Weights of a small transformer language model: gated attention, a variant of Adam for these matrices.
Each number is 50 + 12 x the weight over its row's rms, rounded and kept within 0 to 99. Layers, rows and columns count from 0. The size before them is the row's rms in percent of the matrix's.

# layer 4 MLP down, 256x1280, rms 0.0709, rows 102-189, columns 320-399
101:88 47 37 75 63 72 54 66 66 35 41 64 60 41 65 51 45 47 40 64 38 38 45 56 62 47 50 57 42 26 47 47 66 43 56 56 54 49 67 51 51 46 50 44 52 57 52 50 40 47 26 52 40 49 47 43 52 51 46 54 55 33 30 04 34 52 48 67 28 47 35 61 58 59 34 50 50 60 31 36
103:59 37 60 46 55 47 44 46 35 59 32 37 32 54 33 43 49 61 44 31 44 67 42 50 39 49 61 56 43 27 62 29 43 49 75 46 24 51 50 49 49 43 38 44 47 55 48 44 43 64 69 44 50 41 53 49 50 51 32 19 52 59 59 35 69 48 63 30 55 63 54 43 42 49 50 43 51 37 54 30
102:51 50 46 58 38 64 35 59 54 47 59 28 68 79 81 34 63 40 53 51 54 42 46 49 65 59 51 39 68 58 43 60 47 63 63 68 47 55 48 49 49 49 52 54 53 41 47 44 61 46 58 76 44 73 49 72 50 50 51 57 28 37 58 37 54 56 28 55 60 58 49 48 64 66 59 66 53 85 62 51
098:72 53 66 53 57 24 45 39 56 46 45 09 58 64 60 66 46 51 41 49 64 58 72 50 46 49 47 37 29 69 31 37 41 38 57 45 50 50 54 45 48 35 56 64 52 34 52 60 54 54 34 38 37 63 46 44 51 49 40 58 39 65 74 48 61 39 35 71 61 47 29 57 38 46 50 47 47 34 60 55
097:54 58 46 53 67 56 52 46 62 68 43 41 48 51 55 39 46 61 57 24 60 35 34 50 49 49 49 31 19 50 42 45 47 58 84 29 31 49 40 62 47 49 52 56 47 33 27 52 77 54 76 44 52 39 49 61 59 50 38 49 46 76 55 28 60 58 43 44 42 24 45 45 50 56 61 35 50 38 65 44
105:69 75 51 60 70 56 60 56 54 48 56 48 51 62 50 57 46 54 22 59 23 44 54 50 54 32 42 53 50 40 36 65 67 78 63 46 44 37 68 49 49 47 49 71 50 46 52 49 55 53 20 69 59 21 51 54 69 51 41 40 54 54 73 41 59 48 40 59 76 43 51 51 35 61 52 47 57 41 60 45
099:67 51 45 41 31 47 53 73 48 67 43 27 42 44 41 69 20 27 53 45 49 42 56 51 68 46 68 26 48 71 56 64 56 42 42 70 50 63 52 39 53 49 54 14 50 63 60 55 60 58 55 39 63 42 59 55 41 48 60 54 49 43 48 37 22 42 52 67 41 61 55 53 30 40 36 33 57 34 47 38
099:46 50 58 51 23 56 50 76 42 37 54 64 57 39 77 56 61 57 54 56 63 52 41 54 79 50 57 34 45 25 48 66 42 55 28 59 45 50 57 63 44 44 52 59 52 79 37 55 62 44 43 38 48 59 53 61 30 50 73 39 64 35 51 36 43 35 57 55 61 62 42 52 56 41 55 68 55 63 48 33
099:52 52 21 51 71 27 44 34 48 42 08 62 55 50 63 53 52 67 59 38 65 56 74 51 65 52 47 38 50 50 51 68 68 55 46 69 43 53 60 62 51 38 53 40 52 50 34 48 43 44 49 41 50 56 55 47 45 50 22 32 50 55 58 64 50 47 57 65 69 49 70 32 45 64 67 39 49 50 39 54
102:82 63 60 44 24 44 36 62 55 38 61 43 35 56 46 27 22 39 51 44 43 56 61 51 57 35 51 35 42 48 47 57 50 65 45 48 40 38 61 56 44 33 41 52 49 48 49 46 39 59 33 22 56 48 54 27 57 50 99 55 24 56 37 46 72 48 48 50 30 55 67 41 57 51 37 12 51 46 53 46
096:47 51 59 69 46 80 50 46 45 31 51 60 59 54 30 42 38 48 61 44 55 57 42 52 32 43 47 34 37 82 40 59 48 54 46 62 51 57 66 47 50 48 56 50 58 61 51 52 57 44 57 52 50 43 48 54 39 49 54 30 50 58 51 61 60 64 35 58 49 59 51 72 49 70 72 71 60 47 48 43
097:57 52 40 53 63 31 49 50 71 62 47 55 46 42 71 34 53 49 36 58 51 58 53 49 53 58 51 52 62 18 44 63 40 27 48 44 61 55 55 37 61 32 41 65 53 71 52 48 54 39 50 37 51 58 46 66 46 49 43 66 70 60 45 59 39 53 57 60 65 23 51 35 60 45 63 44 41 36 44 56
097:62 36 33 73 40 34 63 41 38 56 39 41 46 47 24 44 54 55 38 66 48 47 38 49 55 50 51 56 29 61 58 49 62 24 63 32 44 58 38 27 50 55 48 36 53 54 25 50 54 47 43 62 31 51 48 34 45 49 49 41 39 43 60 72 56 55 60 42 47 68 52 59 46 32 40 27 48 33 39 79
102:69 37 60 25 39 37 51 51 56 42 52 71 39 56 50 22 48 42 52 51 61 31 33 52 43 47 48 49 44 45 36 59 51 47 55 46 44 36 49 64 50 81 54 54 50 49 52 47 46 45 52 38 63 44 57 41 54 50 47 61 39 32 47 50 51 48 56 54 51 36 74 63 52 42 49 58 50 71 47 52
103:58 63 60 71 26 36 56 65 62 73 20 60 50 64 40 50 51 45 43 47 70 42 49 51 41 56 51 68 53 55 73 69 41 36 44 70 55 54 47 31 49 36 46 26 51 53 65 51 28 61 75 33 51 51 48 47 37 46 34 61 38 33 45 67 66 66 58 67 37 92 77 51 53 55 43 44 48 69 24 51
100:50 56 59 68 45 56 34 65 39 56 42 47 59 50 58 50 22 58 60 42 41 53 75 50 56 59 41 42 67 53 42 62 49 52 54 77 45 50 41 47 55 52 30 41 51 45 44 52 57 52 42 18 53 45 48 67 52 48 36 57 60 55 58 65 26 68 45 44 53 29 46 56 45 56 39 60 48 62 77 53
098:60 61 77 42 58 38 43 46 46 76 51 54 80 38 60 64 71 56 62 51 38 45 47 49 41 45 55 46 37 63 48 45 49 68 60 52 49 48 53 40 47 61 54 72 45 54 60 50 62 64 52 63 47 69 48 48 35 49 61 75 81 20 58 46 30 43 66 41 46 65 58 42 38 48 62 47 51 55 35 44
100:65 66 59 35 54 52 66 26 51 57 68 55 47 61 55 48 29 55 59 53 58 44 27 51 49 69 48 41 39 58 67 58 43 53 55 61 83 44 55 37 43 41 51 61 54 35 57 48 53 48 48 54 63 57 40 53 46 50 53 48 39 33 46 74 56 48 49 44 54 61 41 46 36 28 51 52 49 66 57 78
100:58 36 52 42 31 65 46 49 63 62 49 61 39 62 65 41 44 50 47 77 42 61 60 51 67 54 43 40 23 43 40 51 22 60 63 51 63 51 53 41 49 28 57 65 51 58 44 47 44 66 65 45 50 49 57 53 64 49 65 35 48 58 24 44 49 48 56 40 68 11 30 44 35 54 58 46 53 46 41 47
100:66 39 58 31 56 43 60 44 62 45 50 62 58 49 47 29 31 47 44 47 39 41 39 51 78 31 53 67 39 52 71 46 41 37 51 44 48 49 59 55 50 34 56 67 53 41 49 47 39 36 40 49 58 27 56 31 34 52 52 40 43 82 46 44 37 30 53 37 70 50 50 48 49 45 46 61 49 28 54 39
100:28 41 51 52 57 29 46 42 49 13 39 45 38 43 18 60 45 58 36 37 53 33 43 52 50 44 51 40 34 38 76 31 32 34 54 44 42 45 54 35 51 27 52 56 49 49 32 56 37 42 66 34 58 48 47 51 51 50 40 21 56 59 79 52 26 65 42 74 45 17 58 65 44 34 56 35 44 42 64 52
101:53 44 55 53 39 53 37 81 43 37 45 29 50 58 62 33 41 72 66 58 72 46 25 48 28 42 51 37 56 35 48 75 65 49 55 53 13 60 36 38 55 47 56 36 46 48 63 49 51 55 74 49 54 37 46 69 52 50 68 45 49 64 31 39 53 52 37 35 51 57 49 47 36 42 46 54 51 60 30 39
101:60 40 38 64 42 44 40 59 56 61 41 58 27 48 48 37 49 54 46 59 42 23 56 51 43 32 52 47 49 46 40 56 52 43 53 66 44 43 40 41 49 26 44 75 50 45 37 50 48 42 55 42 31 45 56 52 31 49 20 54 39 62 53 49 59 58 54 31 47 44 43 58 48 45 44 31 48 59 39 66
099:61 21 46 54 45 58 52 43 70 49 79 44 55 48 53 63 53 59 47 69 24 62 56 54 53 45 51 59 59 89 55 44 36 51 49 38 71 46 50 65 50 65 37 52 50 60 49 43 48 48 57 59 34 46 50 47 57 49 56 56 55 50 61 34 22 62 34 76 65 46 47 52 58 56 45 49 54 41 70 48
103:51 30 49 70 24 54 40 58 59 66 49 47 45 54 74 46 42 56 52 32 41 49 46 49 50 63 51 67 61 77 51 65 52 68 64 59 50 63 52 45 48 45 48 61 45 53 60 50 63 53 76 54 57 64 53 57 48 47 43 52 39 57 42 71 36 62 46 53 43 42 61 59 42 51 15 52 57 45 53 76
103:20 70 58 48 51 53 48 45 65 52 67 69 56 47 61 54 64 60 71 63 57 30 44 58 37 46 41 44 64 39 57 61 42 48 40 43 45 42 47 56 52 41 50 50 58 36 42 44 33 48 55 37 72 60 54 46 48 52 42 51 55 41 55 22 56 53 57 44 82 59 51 42 51 62 45 48 54 25 57 35
102:54 52 37 33 40 50 53 59 40 53 53 32 64 47 50 45 46 58 39 38 53 46 49 51 56 74 45 32 56 47 47 55 59 58 39 46 62 18 35 76 51 42 42 50 48 50 50 44 44 47 48 58 61 34 55 64 51 51 57 64 36 34 61 44 34 66 55 46 85 44 56 24 33 58 74 44 60 50 39 36
095:64 66 40 20 33 43 53 55 67 11 42 53 42 42 33 48 50 54 44 48 52 51 56 51 57 37 53 39 59 61 51 66 60 56 47 67 36 47 49 47 51 38 52 48 51 33 57 55 38 53 61 43 58 51 54 46 45 49 61 45 42 52 18 40 53 34 45 34 61 64 25 38 50 62 55 63 57 57 39 52
091:49 44 38 41 80 50 46 41 49 53 50 33 63 50 48 60 53 58 38 60 51 41 54 54 44 25 37 40 38 52 56 44 54 56 46 32 43 72 34 40 50 76 60 60 50 47 39 59 51 60 42 45 31 55 61 35 41 49 74 19 91 46 59 60 50 82 59 61 54 57 58 61 64 42 65 45 55 40 53 40
097:37 42 42 34 55 53 73 46 43 52 65 48 62 24 54 83 68 40 45 68 35 51 57 48 32 63 40 53 64 67 57 33 36 38 66 51 61 47 44 51 48 50 54 53 49 44 47 53 36 33 31 74 31 57 46 52 39 51 39 41 41 52 54 46 54 24 56 30 23 38 31 46 48 51 58 40 49 27 46 67
106:50 61 69 56 41 35 57 36 34 63 54 86 55 21 52 50 66 56 55 73 20 64 53 49 64 51 43 42 49 67 55 44 55 50 45 37 57 53 47 36 51 64 48 56 49 57 37 54 42 71 51 56 33 47 50 29 64 50 69 57 50 51 24 63 43 51 80 37 85 39 53 86 66 46 66 60 52 59 45 64
099:57 53 55 47 61 71 36 81 68 42 25 59 38 73 68 56 44 41 63 51 37 64 43 51 57 67 45 50 55 39 40 50 74 41 33 56 29 34 51 57 50 46 53 52 48 65 44 51 61 57 44 42 32 50 51 61 74 51 30 61 71 39 54 65 76 32 53 42 72 52 38 62 62 63 37 53 58 51 55 77
102:59 43 56 33 41 40 49 62 44 76 33 54 56 78 58 53 56 62 45 26 53 51 40 51 22 50 47 48 21 42 44 59 54 58 63 34 51 39 64 49 51 46 49 54 50 42 74 57 61 38 54 42 32 49 49 56 23 53 59 49 32 40 47 61 50 64 59 51 77 60 52 47 54 52 44 44 51 48 50 69
096:65 46 38 38 57 28 60 62 72 44 44 50 48 78 53 35 28 61 40 55 51 37 58 52 60 80 46 50 54 65 56 44 56 45 08 66 37 39 43 18 49 32 51 39 50 43 52 49 58 34 43 41 53 50 43 34 55 48 46 81 42 33 50 65 47 56 57 53 56 27 53 58 47 43 49 36 66 40 32 51
100:48 36 49 61 50 65 44 47 30 55 46 45 49 61 20 55 49 38 59 56 65 59 49 46 51 66 56 43 73 60 40 52 50 48 50 73 60 58 51 38 50 63 41 39 47 40 57 49 41 57 49 43 51 59 45 50 45 51 53 49 45 32 19 43 52 60 42 68 60 67 53 42 61 36 48 49 50 67 80 47
101:68 51 33 58 56 46 39 30 47 42 42 41 54 42 45 36 68 33 57 60 58 51 65 42 39 53 40 51 43 67 43 55 44 56 48 28 46 31 61 58 49 42 48 42 53 48 50 47 39 46 59 31 65 31 49 44 35 40 57 65 35 50 45 39 84 40 53 40 64 46 38 37 28 54 64 45 48 52 42 49
098:35 47 51 69 84 54 48 57 68 54 49 48 56 41 29 57 59 43 49 56 59 47 53 50 63 58 45 42 55 55 47 72 41 53 41 60 38 56 37 33 51 64 51 47 52 43 48 53 61 62 66 55 39 46 48 47 64 49 55 47 41 55 27 49 47 49 49 38 37 56 69 42 35 34 54 72 54 87 54 63
098:33 50 44 63 62 66 46 41 63 63 60 61 65 61 58 37 63 52 40 73 69 65 46 52 37 59 58 75 54 41 48 45 42 57 73 58 42 58 61 48 50 60 45 70 48 60 39 53 63 60 47 63 49 49 47 67 49 49 48 66 54 58 68 52 64 46 77 40 28 63 43 61 45 38 41 43 50 67 61 53
101:62 62 48 36 56 38 53 34 66 57 45 72 48 48 44 39 46 51 43 55 59 47 34 58 85 34 54 53 41 48 32 56 40 42 52 40 45 51 51 57 45 42 44 65 51 51 22 56 53 62 39 33 44 30 44 52 37 45 51 43 51 87 42 51 50 60 55 26 57 37 45 35 48 63 34 66 54 58 44 36
096:54 24 55 50 65 61 40 47 61 69 58 47 50 48 47 70 25 62 29 67 49 74 50 52 49 64 42 47 20 43 50 53 46 49 59 13 50 54 33 47 49 30 57 75 53 84 24 52 48 52 45 45 43 67 51 39 41 52 43 22 48 52 61 67 42 33 51 51 51 55 55 41 32 37 45 55 49 36 51 59
103:55 56 46 66 33 71 11 55 56 65 46 49 56 49 55 50 40 46 68 43 62 44 68 49 31 61 60 39 33 35 38 53 55 52 42 49 29 72 47 51 50 47 50 51 50 29 58 52 45 44 56 44 57 31 54 44 55 49 54 37 23 33 41 33 55 41 69 39 66 40 41 51 62 61 52 73 41 40 55 45
102:41 41 65 46 61 65 55 45 45 54 53 67 65 66 44 49 44 63 42 32 55 53 59 47 72 58 56 54 50 58 39 73 52 47 64 69 33 58 49 55 48 38 46 65 50 51 55 39 31 46 50 53 68 25 46 52 35 52 28 37 54 32 54 39 43 28 72 46 65 55 51 45 50 45 57 59 49 44 26 41
097:35 57 60 69 60 65 65 32 62 65 76 47 45 38 39 55 56 55 61 45 72 54 58 51 55 43 41 44 48 56 40 26 57 41 29 45 45 63 67 59 49 51 49 60 47 67 52 52 61 46 35 43 48 54 47 53 34 50 54 47 67 51 43 42 53 45 61 54 32 40 63 44 34 43 45 53 47 77 50 41
105:53 61 36 53 59 38 69 33 67 62 71 74 44 60 59 55 61 73 60 51 59 40 75 52 47 59 50 41 39 54 62 30 37 71 42 53 37 52 56 52 47 68 45 50 53 45 39 45 41 44 31 37 40 49 53 68 54 47 60 55 47 28 58 73 56 45 53 64 46 45 43 69 39 63 52 70 50 35 42 65
097:61 46 53 70 71 50 60 33 58 50 52 48 54 46 31 56 44 40 44 41 47 64 75 47 68 29 38 56 30 30 65 34 41 37 12 53 58 74 45 63 45 65 50 67 52 62 51 51 47 77 28 46 53 39 51 24 48 44 64 73 60 51 47 70 45 43 71 77 69 44 55 40 51 44 44 43 43 67 76 67
105:74 42 38 79 85 66 40 62 42 78 55 58 56 65 36 34 58 55 58 70 50 38 56 49 37 63 49 57 48 48 69 46 53 35 66 60 60 63 63 39 50 49 51 37 46 34 17 48 50 63 15 48 54 42 54 54 46 49 18 35 65 40 56 36 48 87 45 46 43 48 51 68 40 42 87 47 53 50 54 08
098:66 58 49 57 53 34 32 62 40 50 23 49 75 61 56 37 44 57 63 70 44 55 65 51 67 57 42 62 65 45 57 49 44 56 44 57 75 52 74 09 50 50 50 60 49 52 73 52 38 51 37 62 47 51 47 54 35 54 50 42 22 23 29 50 48 30 56 46 53 69 53 57 60 55 48 46 41 36 47 39
162:55 65 61 59 75 54 81 58 49 52 70 37 58 61 50 70 58 52 64 64 41 57 69 50 64 56 50 61 78 47 49 45 65 68 63 46 61 58 68 57 52 62 55 56 49 56 65 52 65 55 48 59 50 56 53 45 56 51 66 41 58 43 60 58 56 41 32 51 52 52 49 36 33 53 59 63 54 48 47 55
099:38 42 59 40 59 57 51 64 69 65 41 47 43 36 62 47 64 35 44 56 52 61 61 41 42 66 48 36 39 69 46 55 34 40 16 36 44 57 55 48 54 31 50 55 49 32 46 53 63 54 35 38 64 52 47 80 51 52 57 23 44 45 56 24 60 54 36 37 56 50 39 38 63 48 28 27 55 59 61 33
103:73 61 72 82 77 44 56 29 74 48 40 37 27 35 62 56 42 60 39 48 28 56 58 52 72 73 52 73 70 32 58 50 65 57 42 51 57 68 76 31 54 41 51 63 49 50 54 54 42 22 62 53 45 36 58 51 51 47 67 64 38 36 43 73 47 53 51 54 38 51 46 70 51 24 63 62 50 35 24 66
100:55 68 47 83 57 66 37 44 36 38 33 64 58 51 48 36 64 49 42 50 59 39 57 48 43 51 62 47 50 39 31 56 64 30 38 21 35 43 40 52 50 40 50 43 52 75 65 53 50 41 62 56 50 50 48 45 53 56 41 47 30 51 69 53 73 62 33 43 45 39 30 33 73 49 54 49 52 62 45 48
099:38 43 60 38 71 55 35 42 58 37 83 31 47 58 47 52 83 70 55 58 33 42 47 42 53 57 46 61 60 59 34 70 58 57 62 46 60 61 51 47 49 48 51 41 49 54 33 53 45 56 38 40 28 45 54 37 44 49 49 48 49 41 30 38 52 50 80 46 38 47 63 49 34 69 63 47 48 48 48 59
098:49 40 53 61 57 43 55 48 68 57 47 54 30 49 59 47 59 58 40 47 32 39 38 48 53 58 60 58 70 44 48 34 55 59 61 54 55 40 49 28 49 41 54 49 50 46 66 48 31 38 42 51 55 65 47 42 61 50 51 62 43 40 54 47 40 50 51 39 42 66 40 58 61 51 53 59 44 62 55 17
097:56 62 69 40 53 49 45 51 57 29 53 54 58 37 48 62 45 42 71 47 47 34 50 53 46 30 43 31 61 30 40 42 56 32 41 43 49 37 42 59 49 62 53 42 56 43 57 47 31 41 04 44 46 49 51 42 44 47 69 45 53 57 49 68 53 24 51 41 53 10 57 23 36 48 38 43 52 58 29 58
100:54 26 14 60 39 61 44 57 57 55 32 56 57 42 54 16 43 47 21 49 71 44 51 50 39 43 43 52 40 64 61 65 68 53 51 50 42 63 54 48 49 55 47 70 49 44 50 52 62 57 49 31 49 28 51 44 62 50 51 55 34 51 51 55 34 59 39 54 50 83 41 56 48 64 30 66 52 36 34 50
096:04 60 44 75 53 50 60 30 49 47 51 37 50 61 44 45 48 52 56 43 50 57 57 55 60 60 53 67 47 54 51 33 35 71 52 18 57 43 60 59 49 53 57 34 49 51 32 51 81 61 42 56 36 41 49 65 39 50 50 51 32 19 36 42 52 36 52 55 29 43 60 59 46 56 47 26 40 58 60 67
098:38 53 45 60 56 61 48 41 31 46 81 35 64 49 45 58 43 71 33 49 54 49 56 50 46 48 53 59 63 71 36 47 23 52 62 38 52 62 51 43 53 20 51 52 53 47 23 53 24 63 62 54 37 59 47 53 51 52 52 58 43 42 56 40 43 33 61 27 33 57 33 83 47 52 49 69 43 82 48 42
104:58 36 54 52 47 52 53 58 66 42 41 31 44 49 73 41 58 47 52 50 55 37 61 54 71 68 55 44 52 67 45 62 52 55 50 72 42 59 59 30 53 71 52 41 51 59 53 48 47 40 32 31 51 42 53 30 39 51 36 50 59 56 62 43 62 56 54 54 83 55 43 53 31 45 58 31 51 55 41 23
099:75 45 47 49 49 31 29 56 34 38 46 29 54 54 52 55 51 61 53 46 41 54 40 57 76 50 38 58 56 53 68 67 48 48 35 40 68 45 70 30 54 28 50 27 46 39 43 46 49 57 43 29 30 33 55 49 68 50 43 69 49 42 64 59 45 31 53 57 53 52 60 42 47 54 49 54 53 30 57 47
099:37 46 51 37 55 47 61 39 52 37 47 46 32 62 55 45 37 43 41 58 44 72 69 50 49 41 45 58 39 26 45 79 52 48 51 69 50 36 46 62 51 41 56 49 57 55 57 47 60 35 38 49 45 66 50 42 39 53 65 36 35 37 39 56 49 73 52 49 69 58 47 43 39 26 35 55 52 51 38 60
106:50 54 48 45 21 31 30 39 46 36 40 79 63 56 68 30 52 49 50 11 48 60 52 48 16 07 60 34 30 58 38 69 53 53 48 64 30 54 56 48 46 56 55 57 46 60 33 51 59 48 62 31 47 39 48 48 54 50 57 26 63 42 30 38 65 47 67 45 34 52 51 33 54 45 30 55 52 41 20 43
104:50 74 50 30 47 57 68 49 38 74 62 62 59 66 68 77 34 52 81 57 45 58 68 48 59 43 47 34 47 42 33 59 62 65 36 33 62 64 60 80 50 61 56 73 52 56 70 49 89 47 46 58 45 59 53 46 55 50 65 37 34 52 58 42 60 30 45 53 61 50 49 47 66 48 47 63 46 54 49 59
099:59 61 59 41 52 56 43 56 35 31 53 47 67 39 55 70 42 52 46 48 38 58 52 53 55 54 51 48 49 55 63 61 39 44 45 35 49 56 46 88 50 38 51 59 53 60 45 45 38 52 33 52 53 33 61 44 46 49 41 34 42 39 57 51 42 47 48 47 36 43 65 54 60 73 49 83 49 59 40 62
097:31 54 54 55 63 39 63 56 60 74 52 54 38 67 62 60 24 43 47 59 36 72 65 51 37 47 53 58 50 56 48 43 53 44 83 56 56 78 58 29 48 49 45 49 50 46 48 50 74 40 48 64 66 40 49 74 25 51 53 76 36 59 62 36 49 75 29 44 24 42 36 66 39 48 27 43 55 33 36 30
096:66 64 59 41 57 60 52 41 64 58 49 59 37 56 53 64 50 52 65 33 59 43 51 43 41 37 53 42 46 37 46 40 46 60 48 43 54 53 47 58 50 72 45 50 52 48 55 54 38 66 62 26 20 55 48 54 44 45 60 62 52 22 55 49 71 82 45 76 71 36 61 42 40 65 50 49 53 41 81 59
096:22 54 35 58 13 70 48 22 71 66 50 73 43 42 43 59 39 21 60 40 70 46 55 50 55 50 50 46 51 59 55 78 58 63 47 47 48 41 48 31 50 56 45 29 52 56 47 53 59 62 41 23 52 33 62 80 57 50 63 36 54 44 61 55 43 28 70 44 36 57 43 79 71 64 69 56 55 45 42 48
100:45 55 55 82 68 29 64 22 57 53 56 54 57 29 59 55 64 63 42 30 59 33 51 47 59 57 57 39 54 88 51 41 48 40 49 59 41 51 57 70 50 37 44 49 48 52 37 51 40 72 29 29 54 64 54 61 61 49 40 45 56 65 32 54 53 52 47 48 23 63 69 59 53 51 63 35 57 35 54 71
098:66 72 49 53 50 50 53 40 12 49 51 68 66 37 41 51 53 33 41 46 54 66 65 50 49 51 38 65 65 51 51 65 64 54 66 35 67 66 47 46 46 42 52 50 48 37 53 48 59 49 57 49 53 76 50 56 21 52 66 65 65 26 39 37 52 32 45 57 42 31 58 46 52 35 30 55 50 57 35 51
101:50 51 61 81 49 47 35 44 69 50 65 52 53 49 29 57 67 61 62 39 52 30 52 54 64 36 51 60 59 32 65 56 48 68 55 27 34 52 48 63 48 59 50 66 48 52 51 56 56 76 37 65 61 17 49 62 74 52 51 31 57 71 72 42 40 56 39 59 55 43 41 19 32 41 49 57 54 37 46 39
099:82 36 58 47 49 53 39 56 20 41 42 58 36 50 66 54 77 53 42 53 59 50 61 49 51 37 50 52 52 61 49 36 49 61 52 75 59 63 59 31 50 51 44 46 49 37 43 52 38 74 78 40 28 68 48 37 60 48 59 64 44 46 47 49 48 59 45 76 54 36 39 44 53 58 39 49 52 57 57 36
100:51 54 33 70 50 52 43 45 42 26 68 61 70 36 67 40 57 64 50 46 31 46 48 50 43 60 53 51 59 81 42 58 56 46 26 41 54 34 71 48 50 86 50 58 51 60 60 54 55 37 36 46 45 37 47 41 53 48 37 46 25 62 36 41 61 70 50 71 32 49 31 83 45 69 53 65 47 42 34 46
100:45 50 39 55 39 33 35 45 74 53 31 68 52 43 55 29 58 55 53 54 62 54 72 50 36 64 51 55 46 57 56 45 43 58 30 11 48 79 54 42 48 64 49 32 39 56 47 46 38 57 24 66 72 59 54 69 54 50 54 34 63 60 42 72 57 59 52 31 45 62 48 36 63 38 48 32 51 38 55 46
098:70 32 43 61 50 59 49 65 28 49 40 50 57 47 29 59 60 40 43 44 53 41 52 56 40 37 53 42 57 53 43 34 59 43 57 39 56 39 42 59 50 48 46 30 44 46 44 48 49 48 61 50 58 72 41 88 45 49 27 60 49 41 46 64 35 33 50 61 55 48 35 62 35 40 54 53 43 63 51 53
103:71 52 45 52 45 63 55 46 54 44 63 60 46 31 43 35 51 29 33 56 35 55 61 50 52 31 53 69 52 29 60 67 65 59 34 52 62 75 54 53 45 71 50 57 52 62 40 55 48 53 48 59 39 54 42 43 50 50 77 64 56 29 47 44 38 52 58 62 54 45 50 62 35 42 64 36 52 59 70 34
101:54 42 71 37 56 13 57 63 50 29 32 46 50 38 59 44 50 36 60 17 48 30 50 49 53 49 57 66 71 57 53 36 49 53 49 45 58 50 60 47 52 60 47 26 50 53 62 52 37 57 61 39 37 37 53 45 43 51 44 56 55 55 34 48 54 45 34 62 61 63 60 76 48 48 33 74 47 52 48 59
106:53 69 44 44 49 55 42 61 70 69 66 56 48 57 77 43 59 67 42 57 56 53 44 48 47 52 48 63 48 36 58 48 69 59 66 33 71 46 55 57 50 51 50 53 50 58 74 51 56 65 48 78 57 54 47 53 45 50 54 67 70 64 38 68 44 42 59 71 32 57 49 53 40 51 45 43 49 36 15 60
098:51 62 46 50 49 55 57 52 42 36 50 23 55 53 25 32 42 56 49 36 34 35 50 50 36 59 32 48 35 63 42 53 53 56 49 57 47 36 46 50 47 47 52 81 51 46 31 52 46 49 45 63 39 35 51 51 49 52 64 46 21 50 49 46 45 43 24 57 33 53 40 47 30 41 56 54 52 38 36 56
105:43 48 48 57 46 55 46 57 64 45 71 65 44 41 57 55 52 55 46 81 57 28 57 46 44 63 58 39 53 66 43 58 47 46 71 52 43 40 19 59 50 54 60 34 52 43 60 51 47 50 61 51 46 63 47 51 52 49 74 36 35 72 55 61 45 37 37 48 64 57 51 56 60 33 53 47 48 63 60 61
101:73 39 58 66 47 35 55 55 74 56 47 46 50 56 63 32 60 48 51 21 61 49 43 50 31 39 49 48 55 63 44 49 41 29 39 39 46 38 25 22 49 44 50 18 51 56 39 47 20 45 50 48 51 50 47 75 59 49 38 28 40 37 54 67 65 45 80 45 64 47 49 69 71 53 52 39 56 52 56 46
099:38 30 63 55 59 54 39 41 62 57 65 45 18 37 79 51 51 24 37 69 57 65 64 49 42 52 57 50 51 67 43 51 51 48 65 48 53 60 48 55 50 68 52 40 53 45 54 55 58 48 61 66 50 59 47 44 63 47 59 50 57 73 66 41 10 50 74 53 43 76 53 47 41 32 47 19 45 43 53 45
094:36 39 99 62 50 57 43 66 42 38 64 48 62 80 59 61 34 61 53 70 39 60 57 49 38 45 54 62 35 47 36 54 57 58 61 38 52 61 55 47 45 35 43 57 49 55 55 45 62 67 57 64 58 51 54 56 40 51 60 23 50 49 47 46 34 37 40 52 68 36 52 59 45 48 29 52 47 71 68 56
104:60 45 44 52 34 68 58 62 29 28 31 51 65 51 58 59 61 27 54 47 64 67 43 46 57 52 44 55 63 53 45 52 71 52 50 39 58 59 69 43 49 35 50 45 55 60 81 57 64 39 32 72 43 45 50 57 27 51 66 73 55 41 44 44 72 33 50 73 64 62 48 71 56 46 69 53 50 44 57 38
099:41 32 57 27 41 53 61 53 46 49 70 53 63 50 54 37 56 42 21 42 74 38 58 51 46 52 53 42 68 63 65 48 55 52 36 40 58 55 43 47 51 74 48 57 47 50 54 48 61 50 50 50 34 21 45 51 72 50 35 53 40 56 39 41 42 45 51 51 54 41 43 53 49 53 52 51 53 38 61 32
095:59 58 65 62 55 54 48 54 55 65 56 38 46 57 52 43 74 53 46 62 69 63 30 46 64 56 64 34 50 66 71 38 40 30 41 43 49 46 53 55 57 74 50 56 50 61 55 52 50 58 46 78 38 56 45 29 72 52 46 31 50 56 46 37 54 52 52 54 39 34 54 63 43 57 63 60 49 44 45 52
105:53 40 63 52 43 48 52 62 65 53 63 44 56 48 49 63 44 44 39 73 42 67 53 49 61 47 47 65 54 62 43 68 66 29 39 56 44 80 33 47 48 65 61 58 43 31 52 48 39 49 41 47 41 55 58 52 56 47 55 50 53 39 64 63 38 57 56 63 28 59 75 54 53 65 64 69 48 65 65 52
099:79 38 31 44 45 51 59 45 81 59 41 39 31 67 48 42 17 41 57 59 44 47 46 51 72 48 49 67 46 50 64 47 50 59 32 63 63 38 60 64 51 42 53 80 49 35 52 46 68 43 78 39 62 50 52 53 79 48 42 73 55 64 42 65 62 39 35 61 38 37 58 41 52 50 49 57 50 48 26 69
103:23 52 59 44 45 67 41 57 62 54 58 60 54 51 56 54 76 37 43 48 44 40 51 50 53 59 56 54 68 37 55 52 55 49 66 37 33 29 67 59 49 56 51 49 51 53 49 47 57 53 42 76 58 45 44 56 71 51 45 29 44 64 49 40 47 31 44 58 80 44 47 48 48 50 53 53 48 58 56 61
102:42 65 24 41 52 76 69 53 44 56 60 40 60 38 55 65 55 43 48 53 44 36 41 50 19 57 43 38 58 35 63 51 47 48 55 29 37 49 57 41 48 62 45 32 51 43 72 48 59 49 18 63 67 47 48 30 52 52 60 51 58 77 49 45 47 40 59 49 45 26 51 46 52 76 62 58 49 30 35 50